Weights of a small transformer language model.
Size: 16 layers, width 256, 8 heads of 32, MLP 1024 SwiGLU, vocabulary 570.
Architecture: RMSNorm before each block, rotary positions, no biases in attention or MLP, untied embeddings.
Training: a variant of SOAP for these matrices, 1891 steps.
Each number is 128 + 24 x the weight over its row's rms, rounded and kept within 0 to 255. Layers, rows and columns count from 0. Numbers have three digits each. The size before them is the row's rms in percent of the matrix's.

# layer 9 attention query, 256x256, rms 0.0921, rows 151-193, columns 64-127
121:095092113148131113087104089113116108132126134116121171113101126152157115099109148147124104110121111115097136115147150135097143147135137145122116161137185139098130166147135122134140093143142110
118:091099115148118121150129092087150094148113056123126077102131140131158149120135159142122175119117134093130122134154132107133147163139136119093120132163148122124169150132108147115162133166088088
114:132179139093120106137143097130123122128117134123144132144158105154176147115120117134130160138131172123119120126110113085117115137133131111133144162138091155137111082073129152117151128135122125
111:117104143167125138169130120177128147120130104138136122110105104139142131118097161131115123129146151125152100117102080154117164095094136087134146144138132149140140128151131115119152115150133117
118:112168134127104103174149116112088144191138105125108151132117149136147141158127114122129173159119108125111131115131131143080112085133122159148147101142133105128096153071164118132130149137115137
116:142138140068118141161086107085134153135150114105131122102130118111142160098148138158139107156128167109105114110137128143125114121120149067126134120137136151093093128123132106102133124135157126
116:123115152116140121093147151075162131107140128124156117142131154110169090078094126135120105111124170108105152117105112172132122134154118124135125127123169128101151102071138104104124105123137147
111:112096162138146082132125132165172164122142150123113148131081154125165167107118122156138158119141119107163187102110150159106117116125123150139096145102104053165119154107156150123150158139113119
119:123098141158143093101115128120120097129102099133148123150099093099155123076130125175136132138156114128121135118134192096134168115150124092123151150139097131191095155149107118144101108133152136
085:122131104170121142079118153071080150114177101141099112184128138116136157139170130125143096128180098151154131094102150104123160138080165132154103144144110104155148126155119095117121145139142149
093:180074114109126110112190100157125099109150125088139149112121101122132120092116127150114141135120084147161121114128156141199144113089148135102165129149142115092101109144134100139123117161147119
079:084152107147095116110068157076123162086134119129120115131125160157126088142146110119128119146144154097129126141153101132072117103131085124131126117131110107152142110118091124131141172127097114
083:084154103175114131128129140124118127141185090166111122110084112132126064133124142130158103129150120133111117126129114138100146155105102135152110162139124118146163121127122127132122155103098106
083:137092161122106072140123137159095120131137174161152154141155135124149196159079101133152158102115122112162126167133140091163101115082140142128123106108179119140150156165089130145139121131107148
085:121104116104114169085176153103136116150122118170121121088146123139103131137120118116138114101092153143104066119163114115140129144126151100078086134142135116124119106131102095144159098097094156
112:162123118100126138136152128142091118104182166135093137109142137144117146162137105139120121129125100128131119117135129121145138148146111085092135120114119105144132094103157094098106133107138102
097:133150159108118146064122126142091150112138133196162118139102122158089134129145143128129088149144130130150130098163139137124110129117130112150088136175142166151116120125122161173115125102143183
103:127080144095115130135141163092086134127121123128101144120128130122102145120143130134142122148114116152119144136120118169135121105123112114103120132158184165121109143125117104132117093164112096
096:161132134130143143176117146088118133134117102114124122135108117093096131089130133084180119143114088148119120131112143120149129073139132181121126101127128144142130155137099113118126088160139098
103:134132108154135161122138152123130093089126137123111157084115129173147176078139114111145136122092088108126145127108111145128121105101127149129133140136153127143105113155152150133093153131137158
099:138105127120137113119155205136137099141137152152141157121136110145151141143104136127163103145132131081163161127122103133124123154133143119142106158116094161179134125115164122170134129140153156
097:137110120114121126091134107132143087140147184126144132129120113140157123099101101130117149147143111100131139140141156144181137134125124132106137101131122143130132093144133107149119085157152149
079:160125153092127118107139137150130105130082156122120125137119073132120165078126144125155143117121150104116160127146121104125129142174115151124125145111116184098098145078110128107124085133172146
077:090093088114086130160114138112106133147130114142072122166134128111123121155117108130115153132152074124134129117109128169159156129114089151099181125150142138126154133157128104147159110076127095
078:125104135099150129156146118109137112192109115153150131114104134103120147095101135100156134117092123139098133140112167103166117135080142118112128148132140127102114186131116112138130086115120158
089:140097143087179100109191118111130076178097177123113156136120161119107156143148133143112137103097123120121129155100146094134127114069140158168122101094148125108093105143136110134116132133163181
082:088136120114096115113104147122127152082138106132116103114130142125131137122114120127130126134189145139128124166149135114079126127119211093107141104101129145123132099137075111129106130184111133
095:141170144122120140163130110077122147138103100092151129143144152112097130136160091136130168135137142124149117138130130121094150122130147122148129088136159131125153134124114097088111133163126099
103:182129107118154135126106119161152121117115116105160127113148172081089115117110127125138121103154158129131100101144164147119137129145126113131170125130139133132166161124178138122108135154163132
104:113139106130130132151127170083105118122100116086187149168136152134123146088170131139166095130091171132130124126135159110137135123120127163143151086126103103112127130177160167110107132139070106
090:171128140139137152129101108109125130107140090132175195120153076079081134122139132124084083147119127197113083122134129116121119136116151107137165148129158111137127145116116102132097138101157119
100:126108169117146163166160109147136162157111132155141118100102106145162107126137120107170115098129149141103129124168107170140120140140130153139147116120145116104150113125139114138161112133159140
101:136147119167125105119129172131115115105113132114175143167139135115127136136158083133140170123093155122136143117140134083123086115115132169121136064128166159132121136140161143152104140136129077
099:110112127112187133131125156103120105089078116163167167154124146111120109139129104127120152133142100094153134114132099141108144116120120108104105132168141146113181127127090129175112105153145133
102:109120146116147195131168146124089092120107114100124140087104112151107136084098119144166150091112146116118160135125124135144099077156150072095094151157183151136126148125138132140131113144123135
101:118152137124132136141097133094138133117146095123138135142079125114145133150120131130155152141123164132158148129123125092109126145104131116135175084119117118114112129153123091103072140151120094
102:106092113141148138139153147122135103144084140122119129111137161157133155116067134112115152117139155119165124159127133128163099132062147168153134152091129146116144132123128098106147138146085139
100:098120085166111107102119114124162130166139168145165140112123111129174142150076148103102145107088109130164149108106133133096136159112141113140124149125085093153130084148201135128160159111133182
098:154107125156106115150121144127105131120158113121058107113188147152115114104097135148156153093108135131100102128149142134086096127091129077116096154122147111131149139094122119122097133105132113
096:139107161129121120137147129137176148099134114133179098148116118112128146122143127100111155131076095158074113121120132139143081144114168107130079113155167116119101133123089148091179146133115110
106:175120139107135107170123165105149134139114084078118109122144130148151111144112121100143133096127120148118118140134132135067162156083109126099118111113141147113140127104126071153103120157131102
064:115109147114135111126140125134137133137132132131132129098118125126085116140116165169144078136135090090125143151117089076176105115142118124090150152188135133120134156107139154162129123107159112
088:116183118095126083162172142123131155120109125136120137104085140133119124127156148103126120121087145164124135103120125138124104169110127121124152129120136132113143138117148119094111151130168131
# layer 9 attention key, 256x256, rms 0.0919, rows 151-193, columns 64-127
119:149066127141115126115084142098187131127145141155131101143111109125136115113096139156166131112146169115112140160141114128083135117128154130126149147152165117142111101148133147102103124074123128
119:125133105144123130073129148122115124066098127127106155123144115119082126141105102139088102113144107131076103155113117146154156104130111155119140125117109141142155135138159146129122133117165124
117:154107124141113170158154125140181188133122115150151126162088082092161096142128109142150097120127170127149155157124069151138135135129128160127111115147146075171122161112133113113119125116125141
113:172149108111128121105141109112161142069110107119152128124106151146119174156103121122113132152118060138131109126163139167073158128106140151152132121053101171129145142111156120126188160105092115
115:110155185125170177096139105144112121139117143155188077122136161088104142103100127097097121114107103132145103142111132121105124187101127095105075098091083192153128116119107093105150134089158156
113:106102130153096130170138103156141101127169124160117129104103176165122145178140114137122135125108156147165119138129124147102110105122145129152095084094096188168154149125109141138154108148104124
110:138096127172123129149114109072124144120078115149128123100127128132104139162126160147165135194113113111147111131160187179113118145119132113132126061124132117147140169168142071121149108107128124
119:096135104110074141133137141117171108110112105117133115161097152127141103131118110119089092134127116122126059147135144122118119114131104063150167128152127115158130107074128088193112147124071116
117:150141097121139159145121142132106118138079156154105158101133075211166107178100164135132120086129122133142125131119142122098151137160114169084138131124127131132136128086148170095136157075138143
086:145122136092125173148100121152114103116114127159163130101121177135182131080117132134131094117086140136139154150107141140146099107121100180156097130146119071131116151157130146122105122118144140
085:104092161125116094099113142114103154138101113125159078117111121126103121136153116121127149088160063145143105100141132153136147105136128102131114158144115151140114095150103098135160170161146115
086:120141094098125190170089133067159142132152117131114110119165117171168106099151136143118121152104162116116139147176100115106083095120127121102141127093154115107155121097149191156090115134152122
081:127110129086130157158124142132128125160145105106148147146137107114124143146112127166122130142134129105136155163151141107126125097133108097102140115118132158111117128122111159116135083151148144
092:136081120137139147100163129152125143150127157100166091139126124167124103115088125120142133127125078113133107089163133106116132120104126080125134138114136091084167136111154117098155132121161147
088:151059125149125120092154110147161159120103122120116120105142158098063119151150128102150114153132166174134102128130137163168168161125085143168175125131111129140080164134112077107159134111109151
095:080139159119077141111114122164109115151118125138099140095117125109083121128148177123135114082109126155166132149080118116108128139162156127083116159121134140141140108135141139140088135116165099
102:118131115113127109138160090132126103149161153111124175100083123150158147088153116146096126109139147089112107151119099076139147136154182150130124099102124166113131112123134139132132057110088061
100:142141140135141125111182115122081157125118118103128145110115149161121148161100120096143116112126131178146160116126130157125115133140114127170134134133121130132095143128171126155163072114162156
092:121133133110130060112137126176141139095159099147105151140137187113136105149151104144099120150131139132128148140126079110104091157093117093135143146135142158136161162108166121159142107113144099
109:150130130155143068138119116104139096115141094101105116104117134135149090152119140136133158173155130159132121130100144146108133136122110122144114135112131140099120121120174106137131126104113107
097:088132112099148163142115146125128141130131119171137173142142100103103130154118132186137141076114114063153147090150107152156125149143147143121142125135076098124107123123115133164124082148102081
076:108088136127158122144115097130110150165109127166147078122115112128123113126145107127167106113129109101163117084154102120129076126161138140155110162111099110085133138134151168109184106114140109
080:110142135124129129136152156129137121137108126146119146142143088167153100156068108111148146116156124146123138135158150166173153139136080099090143122166155141145126103157120138132147144123070115
082:147155146155158123112130130136128153127145139142196111125109120094095122108139133119152091124133125125133148104128126069103157094160140106116145174122120133142140106084137129105143120107161138
095:128131121146136108118176128145139130125124142121114115120095099082100102144120105129142105115136125190098131127126133144172181098126110108124109133141134112128068100169157100090153157119113120
084:131102132131131146141133103113138147154119147137161106120110118144138110081130136109122134122094112157113132119113151167151130133141124124137095117112128121096110142159119128110131162126063152
107:176181153143158167162090140156131126132152127108124157130137112132119148149165139178140127130080144145124127115083104159060128120104119120092112126123117113145103153083132161103150135139155122
114:135102123108141106122120116164158103103149134124139121121126135129166134160156099142145103135118157112127133112137112134124137148098134135149129084120175141147107147146163114102127125067105159
115:117116140139136165124138137139129137124113170114151117168131143122079121130145132128138145084102135116121101130122139118147165113102104146113154131156158117172104167173113178126191093137137166
104:126092150068138102129081109139119119156099120168171103121170149111112117114123095119109104135160137149163120151125107125173099141113112128157144090113109123136139137123159104114143175114111121
096:112179117115149138090147149157094143143154133147144114131098131154101149125097134102099145104103137114122162107124086141146098107142132113132143121125156148145116106092121148117161122134090077
101:126154121121135074098111128155087151105191155081145153088133172098126110144141122151100109123154164105112057113129151133108144149122121130164123138131078115152081096177123108107107124124149128
106:120094140133087162090111117153119140116152076176099145127157145107118132080181120104092115128133113185126163164143119150154099129130144130098111120145113102112161170090097126177112133124091113
093:104145125088143167155111151136138122125137145141095125106142129167117122155097178130105141088143159122129091118143126114152129135116161110146198134164167168104133120140097159093135113110121109
104:080119097113123151157113156141145136094149180145105098191109109092147139110123108140132119136112081087119147088141121139121132117129152120125131167126096114122134128180137155144123104129161161
099:095121106148145111132179142122125166158141093134063107112118140115149127099143130114141092176134126193129106127115176137153140141089114119160151149127139128111154159106123123132087125111131159
105:103138091143141143146100175095099139111117115155123141163147137113135133128139126151135165070130111094145091111129114117158121116161166149126125156139110095102170108113126124134095135148121045
101:115101101095094145138062149095081139158106094119108122121140105110107164143109154168130152099133102104158126129109140113163129109154140154109065137137099116122117129099101147139097126179137111
090:128130100105137112143126138088120137119142097132111117150138084105146113130144101128117115139114142097133122080116104202207115135114126107125159087144107143111088141167144128157121127086135173
098:115142142102166127159098158127131092114104166152072127125145125124152154116079151121156137131110147114110156132113149144097111095126154097162130120128128145120127095096075151141116147167162095
108:131108142168133084114106120133106094123138098136135164135141113156126130090142135130131152115134180081106102133095132152099103127117121131130128116158120154112143117147165120131148171082130087
082:142077115118127143121104107110112128154094097137134139131133100103096137118128121080130168113157098154101111133176155164143163118121104111177096106112176147144119114103119126144175161116132128
086:102130153130132166138063076157134151109167080135152111123138105137106123152137126136078136179094108145119124105123101118137129116123118115161083130124126144115114083161124129129150106142108141
# layer 9 attention value, 256x256, rms 0.119, rows 128-191, columns 64-127
096:143152095140152140088109138087138125139115120129131125122133134122141138126113124107095115134126131092076127117107147071102124126119096111160151140103085139130137155166115095167086151116125134
089:181106120104067114131110153093156144152152122171144160114062141113166122151089143119142138108139110112136146136107121087101128121159091162114143160117101123134133153183090084158120158141145169
090:128097118125149114150139113180112107077080134109101130161180133157129112143141146121096142107126110109115133134135126140082170105133126124093199148141129118136115112125160149129141145125103128
091:096135161129140090144126114136126101107125119171117130117107131154142103147165090167141157125128126144117098080116132130111139111116126115143171118121131166100148158112162166140140112154145146
091:149146124152095130161114134096108108149121137150144150140134157152151109158140183106120107123125097124100141152102160122115098144157164129095130139160148159129132104130155152124089169095142128
094:183147106166148113133116126117127081104118110074120170108134148156081150136130146150092106154102095089118129150155130103133149124129121135180136113092080157136160136150126158133112135143132126
095:123125113105120131135084131146116146158143170129141165105123139131162144107137167115150150158130116127135138108088144142129096165165094179137164110143170114101084105116112151137090156118145165
090:106118136168084131173151166124140120124100112146086179122117120137120114096141181127148120152122151113181140115153199144123172140099142122166137133121139123121122168072113111152143169118112103
097:115103124144143103106142133120117113099077130093173117135125132125168124110114078156158109084122117088107153149148136125126143128135129159099110153142165112166193154145125108114138129122124081
091:114109125113128132140132141149134124134179134112094112153173110123086155115159145133135178142156177129162118176138122143121076117099134109114113166146126126138136112136098148133144101140134142
095:149128078122099132128113133139113125154143161092097137149145104150148166114093142120128131148122102064150127117165118101041164140162116171134119181128145152153151105087116097130120103124103090
092:177097122115145098138103115094176111102160125176131105142154143138090121140123126105153122160140121147138172132105138152156098130118109108136162106110153139149133136116110137056129100120087174
092:140153118121105130115080124108169093175082164148167108103092127137153125164137129100111142184157156128126119135151123111135110127120115125147162117137104143106138135149148151096163120133108166
087:150140119137168092126154140140132146088126171131149131110127115114145099143119137140146144169143161144155145129138124138110095122116100156114108129100153125119119119135103105144098125135147143
094:122152147107137110161114116097118101117161147137108140128126143129083093122163113132178128130157119155107136100078113149122112141169168119112067111169109119136131108123098137146130143129179122
091:081085104083125131153136193103138128146182127117130136151139120141122111105125138131173137166133092121127106137125166116110118122121125112127138119109132108125152169101104109129127089151099099
085:188126112134122129085152138116139169164123127134119156150099101126150117074137113121117074179130097099112095121114140116119139191162111163204147169110127096157081144096149086126166148075129148
091:145114135102159157095147179083158112129100143096156131145159158099160118114090145087134123130111111130136203057145143086128134108129117123165140142109120136091140138160117080156140115142137156
089:120102166167162120112121163139122137106129117137111127153145158178135147120082143142124141116158089128139130142121116157174129113132128072121128145138141139114158145095130177148109155117136126
092:116127150156139084118081155149112101124084120118157122156147079112115124128152109059150120159157145140152105160123129162128122092097103118125122147090096151135106135128146191111103096111095148
093:103090118124115119145115119147149082171130136110097129164106106144101121104147129117135126158140158139157158111109086113100128181154137098128125102094078133122125136113136095152151169140091124
096:120157140154107095099120129181153080112116136104115124091066121123095140179139099149100130103148128119122128164129110142140157091104122114116149112133132123155101140093108109122129092091122135
096:168119078137145136135124084130146115125148123131102204096072144093159138083161145105128173107116099086088165122124137131123131117153174183098109173174118120158094104135138126136149139175110117
085:158152108084152107120112099131149105100147116132127116131141120154117158165147086123115166152136135098139147150160145154056083092121145142148132125177123100133118095098102151080119105138129140
087:183167122136171131112118115130112126103096124067102125134150162130089174117165136095100154151129157103062128098138102086094155108098141135123160134119132111129116138166116091159169120129147105
092:135129109130119109132137096144157086112108102162102124103120098134153135144146107090155113152154116123127186147131175140120128137134130157141109133178116123105143151079125166102115119110084113
091:151123131148108155113123100100138156144141145141078106096117175141149136140157149143084146078166176107176136151121114131096153143146156172126098122130109127165128137133157178103121113117120137
094:112137101128121149123091096151145157122129080158112152099118112160120159153115160166163127101162124139164105145099150135161140113110112116118078139146165131149159089090143144111154148143104128
087:170159168109150161095128133162165173124113124118106122113139151095090127115119115118134142143116153117106110106135138153129052149158166171136130141152110108144157140123119131163122113113145146
095:132170161096086155099131162096167142123156124155178077129146133102145109149098123145103114132136137127131145115131140104136157109136131116105126165098112164157168115124142111117106070126095177
088:115118119106133149114167120149168107140136132120134154117164127125116144124166084115144159119103103129122167181148132119165147123091112079143132140120144126106100181151165147076146122185123123
091:092093116107110117127113166106134107130067076094106138096101147155125153152133115102151107142129132120178135085164138083143176176084141110137108114132180117132108163139114098095128124130110180
096:152108151096128112101133130182086110097144131140132141122139114181147147138142099139112145144159126103126114127152135110114138146141132129114139122139124173152157101123128128116139129097149131
096:082100116059138136141105113182144113139137136132150137129160139150129143147098155097149110124128092119164112131139121151137131151136122121089158115096076130160146114128152122115136130118141132
090:166129100111152113171133157099126146116137121109129105121118113142126085118110089141115119134140121118120175129157174138137139162109102182108088140134148128144096156112150162111093121139126093
089:140118159084094131165125138100136133157159131161100127143141153138156186114099140152150093119111101085135152126173159094136128139145124127172113116119086107110143169171134141115148136140109138
092:149086121115171130126147136141140107092137126163102109116106100143078132084149154152101138176145098091089122136141134119134149116107154145100133130160096135143093134103145106145107126117150091
102:117149166171092105117159097131137132131085111087106141108133079110158148111138152111147117100143091134136126145135115147118117135166136147124199133098123121143138096181154123155155108160108129
098:112128138127119085144175145129111151203110104130168149108172093088137122097147117100153129126162130154138139156143112154135099130126127136105163161093134107147136116148117165131156116153097140
097:125129110127165089141159144104135135088137094134099106118137131144149090151117126170176145109122139123105129160157148099173142141097124174120120108117114127121105156147137145152105141153124090
104:082133117082106122134164152110107146106150123101124170135151122153106137147122146134131110138122135136145122152113137126114152072123129079146149149108133114150119106153112139093132103118111127
099:161146078137148108161127102126165130137130128107138131103134125122101127135136109127123100098060146137092163107143131119091139133186115122117162117109093140082061089115105148139113178136139101
091:124153111171135140145133129120137119092098090128125124126149116135096142126176121113152146142132156138108131133093123118070115122144103150129145156148129135114137085095115135164069098136118102
105:125139101127168118149114151095120123107142092098103157095127092145133078114117131068153134113144150156141107176099146133134129095127112153145140117131149120120135118141109183148122108137116081
097:128124134132147124113131134123170113129135138123129087142138125160149083153096110165107092141093131123110117113132162108150131094087129126159091108120155137162178088176132093163118140090157155
091:132150085102129127161148123095146170140124138126140131113162119137155115075160133102158131115101122110155136145106128129121110079123126129136113103180088173161138126111160181171152113120119144
104:136133132103122108127100154132110178140103149128146152119107120144157146124094113136120125099148115146130115131106150132121118123141101093106135119130134113143135142123179140117122100148115100
098:115150121087103123126106119114137149155129128078151138171131139113125138120122070138110138138127183154130173086127112120128131122103131127123090182107125142099107172097151136107122132107109139
105:112151140068097114124169150132105161153166140155129175150130134150156165169117164101119110133113086121141106127113107135157120166124119096141137148110120118149140182140122122101133112129123125
098:192150170148108123141120126177111134111121126118130113093145092124113129129123110088103122098123093126131140172155138150135123138113114154139095100113097109155124132127103152138140132129153065
106:093112167107130145093116169132139143127144124129166139144142093163140127163126110157102132116148136142140074114135135134135150159106120086107087103111167144131121149120140121136111118128114100
097:169114089134171140123163093144113167109130172105127137074128076098092124123140140124118161089178125089157106152124155163117118140102144164114136143160125132119147120096110150135122103120126064
098:156126157104097138150103132139132073084158120117151091175144153149070127101129103158080105163168111120096148099196068114165153148140149117155124064142107145149119145138154112111169155121149137
094:125126134089163099128165154140105127138112114112115113084119090149144147141142101137127129154114128125174151133098123120096109105130111117128141155114137106135084120121133174099139105152082157
102:129117129072133152133137193147127134159171114120106087123146127171118141164098118122123077163128166131111108120145115101162116137048118109102089133134148136110149139108169118160143115103127123
100:124136113140131176115095073140085141117159169144172146118124135134104132092172129121096127134136125123125138112123128133133147149176143142098132168181112142124125119086160114127125129138152147
106:113130107152102123117124116143101105105123152146157148109111094125131109118133156110118141078143110165179145152121124161089125075164124154114127151150151142112136089140109173140119100114124116
095:124110156139117153141130134102145115081111105135131106132112153117121118172110140111160156150131145150154097119122155091160107148093177146114151128139115131125148108157141079120118151124159117
090:158120143137128098117134126091120099118094124134115086108081086130067164155177135165146144127142108122112139139126141078145108170122178141134140112143111162153105140095152148161154159144152152
095:129147090118090102134104126082090137063138108151135099162111143129106160127176143110125115139196100127106104127125118141128139178167196164112132108149131114104155094091113093138109133160151118
091:099123084139136088141182121094118142099100141139153155136099115152139118108121126131127177168124102169141116151126092169112109084136122132126130125132117128173130084147124111103165142155086130
115:160109095167127097148127101130119150103102141119098127134091115081119089107133155109109147116151121124130145124113134151111132127139135135135078108127163095104111093128094168153132162135147080
098:157155142124144117118109124060146128122112136113151101122135121160114118168152138153108156138126148067092145093154131067152130142127111121157105135118110117134123171139197134129130114128116125
098:119107187110136149128130159102131093066130083109126130145132146178099132111094167157101132176162103137105123120133120115187145158089138150122061126111120099128100125105108116143103120118126079
# layer 9 attention output (transposed), 256x256, rms 0.112, rows 128-191, columns 64-127
091:142131146155134146090148084120170143091108147113132118148103119140148123139111120131101144123137120104147145171145116108116177133149123109148124157168143137150109085108191118141092132134086112
098:159136109111106142125143156158154084137122134110142112142124139116083144117130146133146141145123092097139135128137125119163134133117113109100088131175111110177140123093108090125148206144138177
091:114145104120092131130131149115152146163150130118179110121158110091166147114173101105124170108098165112167141178184116172128176126104135110125159140109114086123132109117076116173117103141121137
085:115160118132136118108100117134087130152107108161115111101146098131151085129162121115119145113127118126140138080129127131111130111186136103143123174122131154127128147151093170124102175110116147
095:098111121099158122150129117098114109178163103107137150115157156151128057145166149127160138119093100150149117109152132114120150101163155119102166146112193122131174149121152111108108107098143122
090:113133159110132127157133135132143130167106131162134137116180126131116157140162171129123135126100114137112181185106128124150160178105141123158061122134116155144151087113122142096149138106122124
092:103071117171144082106140123130114088107125132089102120135133107156145128107134120114120109119183129127135127140163131132160128069148080134115151146160124141142124093099130136162140155101126097
085:115121126128106122108097115090153140136146102136106124104156103099126128123077138109085109155139195124128157082143097163121089195111147140125139132102126111120098084153155120107119133141106107
090:115156124149119157141131098136140143117093151135107073121138183085107130145136118116102135119144097108076136120163138116157132109152148156167126080156111090073153117114123123086128148142111133
089:121124118158100078200141157098150113126131129140121127099128138157156199136105142147110131182150142144130097126146154139107128113117119153126099115133092123170134129137114115112145124176132141
093:108093121147100103119148101147168120157083146126060089158131134071137143119110130121113133136142121125151095157107102125141135129110118122110164125111110107128160074096121127151141119137074153
091:150116141094115139132130061108093128090179106130108107084133139139165116147115154160170156100114126093138179138135121094151130150106123114139118146129105148160085120106160110115098139145126146
089:125160123120114146133103112136115137107122146159155163140133121141118094109115144115146124173103132096129125097127121131111150152176136130177160122104136175172084136153124137083174138078118166
089:121159135107178100147114109101096134120131142128156115165110163070087167161071124108166123117101136120124083097161104126147070156136120173125160134118138127140144133072166119127090150105111119
092:092138132115146115117139168102112120119145154130098124136141127165130111153136116163150099125134122115080134121112078093097141121131147100149098101122099146161065104072117118141085109129149129
084:150139133142138123128095113136136164149126167164147063131114129135121122136135115137080116158101125111126153089151105118162112185200124118134082121097143157142152150107123103199087106149130140
082:106135141113133124063120119124136128114089125132159155121136122127137115180158103126154121122184134162186113158104141108150121152117122153135126124099118114093142122120143145131107087072096092
091:127121133155128126129088142152184096105157120186114126133117108074146111115125124155092150127146102148147122124145120121142130138097106156102119145140124100133112137126114155103122169126122154
088:096135147127112135187131103108102124096100141078119127101157165151173157118110163120108090116126128131086143128129148102163170090102126105151073142108112144108138172165167125131141129152080113
088:115144174103089150137110100135096122144087061140102131143151124130129182123139121147112163176137138116177142114173114123102110117163069155119124150132131084105160126142134156115121140141165138
088:116168134124159140112150155143167156148122137126092135094118110116148102140135108141176134105114135124139110135101134140125099109123118151137120109122092077110096138123127168123100155092104126
090:105162150162110119110124111148160105093138152173104171167120158125116127159132098078138168121116101153093152132095131118127141152128111138165124154137162129145123125103126107125123108109119153
091:138145132109153118121099114138118139125130114150104142132152161152139091130094139138088099160129129119109149166139113110126161107116156168166126090150129110144065080051101118131104164152097108
080:081100123139131127093111116144141119183069150121181116091146115158157157131095122170101101148173095099094133171131140095083149133105206117092077160122164122149104109122136102127147137133108138
079:135142143111142177105150170149131109129117096118108158167160129123119109125136084113097142142139127112115123175117117127127128152127129111122129139123131107121132165127127148114112099118074077
088:125102087123113166135137101081138130108161126090169156154157140150164142118123129150091128145125172144190137139173127099124154110102153150112153125124118099088112080152114126146109148125149097
092:137086061131144143119117178128166086119097094168076137138112106151166134102120144158168140109083137112162145128174119119151140121119131106147147119118131127157111140128144120124181096139108157
089:116109139120127105150078125096149165168148072132142149098135127167089169101146101126167147094123155095142138084121114094144139136117103177148147087111109150136146158090097136136175127140141131
085:130117154131129140112127184082188124117116113123102146121148127152149136112165137148114135105155183165070150141142121098150123071112139111110100148138150152174097158153110141116143140170114129
094:108149115084088140121045137160108141116129149138121081180109125138098125154112161149169140082120157144142138129122111148126157132169108102126114122143153153148183135102165097143138169165104146
084:130118151120122133144104101096092103133130165165153137147129144090141164100117149125123139109127114082129097128153162130143171098150089115186163105127108121164139090130105136108135128158111121
082:141117107136107151101151115108149132095096099121090110123120147095127107174115108093140105105108138122125150110159108091083138169137130145108104132147109125139112150151122169115158138110099103
089:100084128139135123106111116120126106129099104143124132099111116096110124108111110156109131152139149159096135111097114146090129126152080156100147128126071087159073103123131139125137135149089143
091:091111100138129133105152141111134105146161135158125164067143122161091115124111127140116081116145130144121160145102145142132129117135129134154121113126140138108090154136125148123184131141128122
088:108140180154126119127125119111106111132130181084092152135162146145110160126124125157077114090104114131131145168122090125121160067112156133122134151115154121122106088127154149158154103109133145
081:159144130115135145125103109136097107152134122156148162126141097105117144112117113132132124145086095139115152144146145126116148147150073116151108154131111126143130134118120133096157139103125142
086:162123132136092146127125117086170141147116110127085121139104144111136157127155146127128132130128092153095126089160130099124109095110166106101097137138133137065119104125111120127093138133177147
099:123158110114099126129142145150119139082153114143126142096169123107145152098120103109155160164098134136125131084166140159110114171152133124114107069155150121075121118153161136159110080131112116
101:067160104183130101091090187074102122106109140146116101106144142125137126150112126138143120154142182118152149118156145121118129114099148176118153145136090172128159127108092164134146116098115138
092:128093146125086125112073116107171129130113119151091170137106160137078139146122137099106091099130116162116135112139110094121116084129132141114104163100144075112135109141140110122147138111181143
099:098105120100150135139086140180110139145131105144142106122139126144126137110166106132150093121091117143117112113120123119123128076144091124095153078117124130139155141082140112126150068101136089
097:108131133126147116136165132141183137129118133123099127123098124112103114115169125179140129121133122099144125149162145153141105130125108099132144128131093120127105173168150110124123101086120107
093:117142143141098156126112116086110155129160116102173133092118161118121101137120114140118130121141138132130105125115143129096139108092109138157133106113132102128105142122133120080151137165165131
098:139119129109155121111099122133113142157119158159131097118086166133108135154084114126105142165097147155140069115090139071123169101114140130135138125132131097101120167178132103152128075146111132
096:150094121138124123132094114175160130114148148107127133167091108110139152135175131146104140086098164113122105106118126135142155126136098137143114103134147128135096102160178161148128110130151131
087:132086154114128141075126094144144089139149147151165167163158123116117121168117116107133090130109112142136145176137162106149129130124095129098128147118128146135151134152116119133079128098109096
104:116144175135136101094109130147115116131150137139133109155117094104115091139117128116092108170130087123108123166087155127135131133089119169137107139138130151137098131111136169113174111157079132
097:109114113134123131116136159101113101156131152162126169132127152156156092189164140115153145099129133176183135092085138125184094083138123145140183147201117080133160135133127137167155147149113121
100:121149176131123102164120138147077119175125135148132134111146140107086130103116147172104140088151119187110106115095112155177128107174128101113161148113131143149164102106144113111195125109091116
102:121111114148159113109065124158126124112120122114161120167126153134125086107114123126142129106095103082097136122127156165100151132143111117124094161118135126115135102126159139174140096131135144
104:133103139100170064128151129134095135165146134140147137132075119123097116146156099125101114079132135174160098123122088106152119118084130132119101107137155151142117081137147148147123124177139099
095:101152104083158119108126201091142171154141180123138131145158122140149090106073142079143112135145158140151131145137126119106095131076129122135132121098102116068081095135163173144098102104129134
097:127109126122121136141146156112113095128100136132104160146131136149105149138166076155136090142093129088107173114122098123136145083144143144126106117138094118098090113117095144124137155070115123
092:141105131118140126119100116168109111122150116156098100125101134124124094140151146084122107163144120183140104144149142146115149128104151184133150119118126094164119117086140117153113156136127139
100:174087163149170137130127143084144072144129149166113124137144130178097114158082091163109124098112111077109115147129114125150129123144091113102122129114115127110084140097142145098138131132188137
101:156155129141182107109168165140150123116110134110112131128132136130125116073111127160183159100098177150101115120124144128092098131136134098127107122124111135128078128105131131065189167112141120
103:144132125131100159115104147115120118169121168155193118151155142101094155149114152132088152152102164176121094128140103143111139132128131127112132118140138129086095169121101131156132127138143118
090:138144143088131153123147138165133107120105093121086153113086150180101128121100149115130162116081123109111118164131117141196159161115125132112109156145133089078123107121122082137128137157136177
085:139117101120122156119117156166148165125151111143129144128144111114116104152096111116138140101169109122160091135155094118132129116165162176126139142157103096114106131165149157135175078118183171
090:120079113093149158138138147121102120127130139158087142095161124122096146105111128082116116139160162128113086130138115115094118114117140134108119146146156149127111102137163113140109154109138149
094:102168136125103147182091164168117093131146116099117197178127118107135121117151149135165118176092107139117090106153177164138140121133120128127119081139127146104122127102112102151156126128146164
117:163132145146084132137133159124151143110112089103152144144157142124134168112147152110190163107091128112127144133116112120113158116111115109112133121145135161073165158146108119131108132150114135
096:097118150128140105138153098124162137162095128158141114138101129134128159103140127120139074092129127124108162115113102073162121108088106178150112120131093091134122110117179133113169125093156152
098:117125116082158196155107118131138152138186106120102101124148131095120173096134099135119137118128165113110108138112098069148130135117095085110081118136118143156116111162108135117157139169146150